{
  "n_layer": 22,
  "d_model": 256,
  "n_head": 4,
  "n_kv_head": 4,
  "head_dim": 64,
  "d_mlp": 704,
  "vocab_size": 1062,
  "activation": "swiglu",
  "norm": "rmsnorm",
  "norm_place": "pre",
  "norm_eps": 1e-05,
  "positions": "rope",
  "rope_base": 10000.0,
  "rope_fraction": 1.0,
  "qk_norm": false,
  "attn_scale": 0.125,
  "bias": "none",
  "tie_embeddings": false,
  "parallel_block": false,
  "init": "uniform",
  "init_std_qkv": 0.0312,
  "init_std_o": 0.00471,
  "init_std_up": 0.0312,
  "init_std_down": 0.00284,
  "init_mimetic": 0.5,
  "optimizer": "soap_variant",
  "lr": 0.00492,
  "beta1": 0.95,
  "beta2": 0.95,
  "weight_decay": 0.17,
  "lr_head": 0.0137,
  "grad_clip": 1.0,
  "warmup_steps": 200,
  "schedule": "wsd",
  "decay_fraction": 0.74,
  "decay_shape": "sqrt",
  "final_lr_fraction": 0.0,
  "batch_tokens": 262144,
  "seq_len": 256,
  "doc_mask": false,
  "train_tokens": 1024000000,
  "steps": 3907,
  "dataset": "wikipedia_en"
}
Each number is 128 + 24 x the weight over its row's rms, rounded and kept within 0 to 255. Layers, rows and columns count from 0. The size above them is the row's rms in percent of the matrix's.

# layer 10 attention key, 256x256, rms 0.0984, rows 197-209, columns 0-127
size [ 80  83  87  97  85  92  91  96 108  98 112 109 106]
[[ 64 147 163 106  87 127 124 148  99 131 146 159 142 101 150 143 126  95 165 120 104 164 126 125 130 128 128 183 147 126 133 144 138 135 115 110  99  83  98 138 108 192 162 102 148 108 104 124 120 118 107 114 104 135  98 121 141 122 113 157 104 112 126 125 172 149 149 177 139 135 170  86 128  85 119 132 133 132 127 113 146 100  85 152 146 112 113 156 108 126 148 117 115 123 107 114 133 150 135  99 160 118 100  92 141 127 135 103 136 113 114  96 135  85  84 125 128 124 118 104 129 167 110 136 116 159 135 112]
 [155 140 156 118  84 118 151 135 162 103 146 137 158 125 151 145 121 107 144 141 157 153 135 146 101  96 145 153 129 129 153 139  85  61 109 108 147  78 121 125  87 110 114  92 162 135 138 127 144 136 162 132 138 104 110 125 108 131 120 165 120  88 143 109 156  75 134  97 152 148 177 119 142 122 147  71 113  85 118 152 133 125  96 118 112 116 126 153 128 100 109 122 127 146 122  66 174 113 134 125 134 139 134 153 143 162  80 131 146 150 119 123 109 133 121 103 151  84  86 130 146 134 170  90 120 127 145  97]
 [157  96 118 129 140 164 160 111 144  94 143 124 122 156 151 120 191 136  97 133 158 115 132 113 152 115 140 104 141 131 135 136 127 153 132 136 121 124 110 156 141 113 158 140  92 115 147  88  98 166 109 143 120 146  97 143 115 125 114 101 118 163 160 106 114 179 141 121 110 103 124 102 125 111 141 130 112 125 118 147 136 138 137 115 109 142 102  90  67 106 101  93 134 132 163 106 183 100 109 113 148 151  94 102 135 112  98 130 130 116 126 114 138 111  94 139 133 123 140 100 127 130 116 145 156 125 139 125]
 [ 90 126 108  97 136  97 101 140 126 157 128 147 123 135 114 112 132 105 131 128  87 111 143  82 156 142 135 130 135 119 155 146 147 132 151 106 180 112 150 102 173 130  74 144 123 125 131 137 145 172 151 105 170 140 129  99 136 163 126 128 154 106 128 127 143 105 131 165  79 136 139 133 131 117 126 119 179 122 138 178 102 162 112 140 155 102  89 171 130 143 111 110 102  96 117 126 154 106 118 123 150 175 169 140 114  88 105  91 173 143 154 135 139 117 113 129 140 125 168 136 112 147 142 160 142 148 130 161]
 [106 143 140 114 149 141 135 153 105  94 135 139 111  99 152 115  97 126 121 102 114 128  78 148 137 122 109 146 120 120 126 123 112 159 158 132 126 125 122 142 137 159 141 108  94 125  94  91 138  93 111 112  93 138 157 154 143 113 134 169 151 143 150 132 126 193 175 144  99 128 132  80 105 104 181 147 136 135 116 132 132 107 130 123 123 125 134 153 139 126 146 124 133 108  91  82 120 147 132  97 110 172 106  74 134 122  98  98 145 141  85 114 102 121 113  94 119 121 122 127 132 118 120 133 140 121 138 180]
 [134  87 110 125  52 123 106 104 161 126  88 149 125 129 114 171 120 151  90 120 134  89 106 123 161 129 100 145 137 156 128 151 154  85 121 114 157 133 125 114 128 104 138 109 155 111 116 127 150 108 119 130 116 110 141 137 112 153 155 136 132 100 116 133  87 138 145 115 113 192 122 125  99 137 145 147 110 110 149 129 175 122 124 120 111 162 158 137 148 170 162 164  79 157 137  83 132 186 113 125 137 122 128 149 150 119 136 159 104 140 132 160 131 110 107  99 109 120 167 154 162 127 142 103  88 124 117  75]
 [110 108 101 155 137 144 118 161 148 141 113 108 102 119 114 123 104 158  98 119 158 121 168  97 108 134 148 141 120 141 116 137  78 107 111 128 130 119  91 151 134 115 116 157 133 154 142 132 100 117 137 173  75 168 149 118 134 147 124 157  93 137 126  93  94  84  90  94 133 170 109 124 140  99 109 101 167 111 117 126 166  69 112 124 142 141 156 150 142 113 144 153 115 161 122  91 144 126 163 129 150  89 116 120 133 159 139 163 130 146 105 108  78 105 106 104 150 139 148 135 160 119 137  85 169 115 133 154]
 [105 164 122 105 136 120 115 142 125 115 140 147 102  89 113 117 113  94 103 132 126 134 151 136 155 106 146 122 107 134 167 145 125 103 117 140 112 144 102 115 117 121 127 115 137 140 100 141 163 135 119 111 132 102 144 110 118 125 118 163 124  96  80 151 115 101 103  92 115 125 138 109 113 134 140 132 138  91 103 132 132 154 144 150 103  48 129 142 158 150 106 112 157  88 132 111 102 134 122 148 127 170  91 139 115  98 113 102 159 146 159 114 169 109  96 114 158 138 106 106 134 122  75 157 126 130 132 111]
 [149 126 122 125 115 146 113 138 175 106 131 155 119  94  81 131 137 101 140 150 137 127 172 118 124 124 122 145 110 118 107 157 104  96 111 137 113 146  95 125 118 128 127 134 161 152 135 121 124 111 124 117 150 134 165 121 183 152 100 169 143 136  97 142 153 143 121 175 124 118 116 129 161 125  71 159 145 130 122  68 123 150 124 145 130 119 133 149  57 150 147 148 103 142 134 117 140 131 116 184 113 117 123 126 113 138 134 158 112 140 137 150 141 146 106 104 128 129 153 118 126 104 104 111 111 150 142 124]
 [ 93 105 148 134 135 112  41  93 140 125 112 111 150 108 117 159 142 122 124 100  96 149 107 166 143 105 105 174 165  87 134 118 137  99  77 113 118 125 163 127 150 142 116 102 127  97 105 135 128 128 116  83 124 144 117 121 148 131 122 137 151 121 151 149 139 156 136 166 122 122 114 120 152 134 159  91 143 140 128 166 128 131 110  97 163 128 143 119 125 166 123 136 138 156 100 167 159 126 127 142  82 151  78 113 119 106 110 117 145 129  87 147 126 148 111 163 139 140  95  97 113 108 131  86 160 131 113 129]
 [136 124 131 104 154 163 162 135 109 131 145  98 105 115 145 169 113 140 107 141 127  89  98  92 134 158  96 125 191 124 127 125 192 112 137 161 160 108 109  80 177  92 147 160 100  60 137 154 105 139 137 166 140 125 100 156 120  98 123 141  93 157 151 156 137  78 140 102 133 153 104 118 109 122 135 154 148 160 112 137 113 114 133 166 141 152 162 132 133 113 101  75 179 139 171 142 144 127 140 119 137 125 109 115 117 124 113  76 147  93 125 131 118 112 114 106 167 157 138 142 138 150 162 103 130  83 142 123]
 [117 104 139 104 142 130 121 113  83 144 116 127  88 116 118 141 180 156 134 142 148 158 110 111  92  85 130 130 190 124  92 130 150 128 126 118 140  97  77 113 133  95 133 148 117  91 117 158 151 167 151 106 112 121 130 149 153 163 144 166 114  99  91 138 109 154 145 144 107 116 142 111 131 145 175 136 133 139 101 169 129 134 136 121 119  97  82 161 131  86 158 165 121 123 137 108 154 123 127  91 151 141 149 103  91 114  92 154 127 169 130 167 137 112  91 156 114  93 185 105 123 130 124 142 106 110 145 118]
 [126 160 119 102 109 139 111 114 154 123 152 117 117 124 125 117 102 144 127 141 133 157 146 123 117  63 102 138  93 109 101 110 157 175 121 106 158 103 129 125 118 131 120 120 190 152  94 146 115 110 117 111 122 136 187 110 147 112 139 123 123 124 101  91 152 128 119 147 159 129 127  90 125 108 125 138 137 144 105 115 113 166 167 121 137 128 122 146 108  87 124 123 162 146 116 141 110 147 128 134 125 125  91 137 142 135 131  73 160 132 140 147 113 114 112  93 127 161 119  91 138 152  81 191 115 136 121 132]]
# layer 10 attention query, 256x256, rms 0.0956, rows 198-209, columns 0-127
size [ 91  74  92  83  89  87  92 105  93 100  98 102]
[[121 153 143 150 180 111  84 133 132 147 113 107 100 150  98 132 119 120 138 134 158 138  92 145 154 109 132 147 143 175 130 124 108 126 153 127 108 131 101 123 123 137 164 146 164 140  82 147  92 118 166  94  90 129 158 123 141 133 109 144 113 118  82 135 141 150 101 124 122 110 156 156 144 118 118 148 120 132 220 128 153 110 159 141 133 158 145 155  73  82 151 129 134 151 145 139 176 129 104 113 141 129 168  95 117 133 135 140  93 114 135 161 104 126 162 167 148 131 139 122 100 150 114 126 110 152 140 133]
 [133 111 142 159 103 128 151  98 139  69 142 134 118 163 135 106 111 155 132 136 149 154 143 122 108 142 139 156 127 134 143 112 121 108 145 105 116 115 140 132 125 152 165 114 100 109 184 127 166 131 136  96 140 134 166 117  97 149 152 125 141 113  81 121 112 148 179 126 107  96 119 121 119  89 144 101 108  77  72  91 140 103 109 114 110 138 151 105 137 114 152 150 117 127 127 120 129 101 163 116 122 112  81 139 147 168 141 152 117 145 114 173 123 159 101 128 114 122 150 136 186 139 117  79 121 100  93 152]
 [108  89  87  91 107 129 142 100 151 101 124 169 115 140 133 139 139 110 104 141  87 133 111 149 163  97 124 103 102 183 152 106 131 138 155 102 135 132 138 122 150  94 126 129 152 116 114  93 133 164 131 140 103 121 133 157 126  99 176 115 104 119 143 123 158 116 149 126 114 131 145 129 133 104 135 117 136 109 108 116 147  95 122 110 169 106 155 158 126 104 134  90 168 113 137 132 127 164 124 120  85 111 155 185  97 127 119 159  92  96 115 128 155 135  86 145 131 147 114 102  94 158 142 137 183 107 139 127]
 [174 152 122 130 113 142 138 161 116 155 112 149 142 118 107 169 161 117 122 108 118 130 109 157 132 125 129 109 124 105 128 125 118 167 147 158 110 146 144 125 155 127  94 144 153 162  79 174 122  77  95 175 128 138 108 137 158 106 156 119 152 120 134  94 118 172 155 129 137 109 115 149 116 127  94 137 146 141 131 141 114 172 106 166 112 145 112 142  82  86  68 155  99 145 101 104  88 116 135 142 140  97 131 111  96  93 139  92 110  79 120 110 104 100 119 127 117  98 131 143 113 120 138 119 160 115 103 161]
 [ 91 175 200 116 116  96 142 165  81 120 101 122 113 129 138 132 124 121 127 111 118 122 122 116 133 124 142 186 100 127 139 152 143 130 153 138 123  90 124 112 163 113  75 129 128 137 158 139 175 126 140 113 127 129 158 110  81 137 149 134 132 133 174 133 116 136 122 117 132 124 130  77 102 123 127  99 166 108 120 193 134 124 106 119 169 114 149 139 132 120 114  95 126 111 166 117 118 144 133 163  99 139  97 136 124 149 118 144 130 154  77  91 137 116 163 157 111 112 120  87 142 166 144 145  99  91 136 141]
 [136 121 146  91 141 126  62 144 147 108 132 158 162 121  97 102 144 105 188 117 129 150 179 170 144 131 129 115 102 134 148  93 122 115 127 145 105 158 149 151 116  88 116 101 121 175  81 141 119 112 137 149 137 120 134 152 182 147 156 138 140 119 102 125  86 140 111 151 117 160 143 145 130  86 132 141  78 128 163 113 150 176  96 130 111 124 137 113  72 161 135 129 130  85 141 139 103 141 107 110 146 124 142 113  77 125 109 138  93 103 129  95 161  95 144 121  94 111 107 142 169 136 137 129 117 163 133  97]
 [193  79 115 141 140 142 125 107  89 113 130 124 118 171  97 138 148 158  89 145 128 101 137  96 130 130 110 121 164 143 172 151 137 125 124 107 134 120 104 114 111 144 106 134 114 121 121 138 150 126 123 123 171  86 144 160 108 137 105 102 104 122 110 126 148 211 125 132 149 155 100 130 123 125 143 131 108 145 115 126 140 107 122 137 116 117 134 144 130 131 175  77 149 118 108  88 127 195 155 119  98 107 158 140 127 143 108 118 152 159 109 111 127  84 128 134 117 116 137 144 135 167 129 141 158  86 110 124]
 [ 71 174 114  86 111 159 104 131 163  95 162 121 127 163 136 105 139  87 155  98 114 127 151 138 133 165  99 139 101 152 137 113 104 110  99 120 168 180 124 125 130 115 154 131 135 112 111  66 105 136 164 155 140 149 134  81 139  93 144 139 158 118 150 152  95 116 130 152  87 149 155 133 139 147 133 100  96 110 119 122 160 160 109 115 150 126 140 127 141 146 108 129 145 126 130 135 140 119 110 148 105 145 161 140  93 146 125 101 115 128 168 116 171 122 127 108 125 144 155 135 166 174 128 134 138 135 150 123]
 [ 88 175  99 107 127 109  78 113 114 113 133 133 159 125 139 137 116 144 133  98 121 122 105 143  84 128 118 118 118 149 107 142 144 142 143 125 109 144 104 112 150  86 121 127 114 106 118 128  89 101 117 177 144 107 134 153 148 103 148 133 136 131 151 137 119 159 137 130 177 128 149 117 124  80 116  92 148 103 140 144  98 131 114 143 151 152 115 102  98 100 133 131  81  97 163 110 121 112 127 126 112 118 149 118 108 120 137 125  99 126 142 107 128 133  94 154 150 140 128  99 125 121 161  97 165 133  80 130]
 [118 111 114 149 133 113 137 122  95 114 149 110 124 128 134 122 154 104  97 181  91  88 124  72 121 142 161  95 106 126 131  96 158 142 101 115 139 158 145 142 129 116 130  74 101 145 164 129 137 149 120 120 106 138  96 171 128  88  97 130 129 108 146 112 110 144 169 121 173 118 120 119 142 125 103 114 146 140 116 144 129  77  99 117 145 154 124 134 168 116 157 112 124 132 114 168 108 138 148 103 108 107 138 119 172 122  93 123 152 176 125 125 139 160  73 171 101 115 147 152 125 173 185 151 106 132 127 124]
 [ 79 102 125 117  92 138 136 111 118 115 104  94 135 134 109 126 166 142 171  75  96 124 162 153 139  95 141  82  82 170 118 107 141 127 148 130 132 113 144 148 144 119 142 184 126 169  98 150 163 163  72 156 151 160 131 119 115 116 135 162 143 154 107 145  95 128 113 136 105  84 106 134 150 142 119 119 114 115 167 130 159 120 107 138 149 128 111 128  89 140  69 147  91 159 117 108  88 132 131 132 150 139 135 128 139 139 136 140 120 129 140 128 144 104 153 113 141 113 155 105 162 123 103 122  79  79 121 136]
 [133  91  98  82 102 126 112 101 130 110 139 157 121 117 122 111 100  80 120 107 163 112 109  90 179 140 128  69 156 105 133 120 126 120  79 123 128 130 124 108 132 139 157 136 130 119  97 144 122 148 140 130 163 126 147 135 171 106 114 120 148 143 132 174 154  95 140 152 117 114  68 126 106 155 107 109 174  81  82 120 156 129 144 103 108 122 148 129 168 155 145 110 159 116  97  96  94 101 176 131 154 120 135 117 124 116 107 118  63 113 104 132 224 150 102 169 113 112 128 149 162 119 136 118 108 150 164 137]]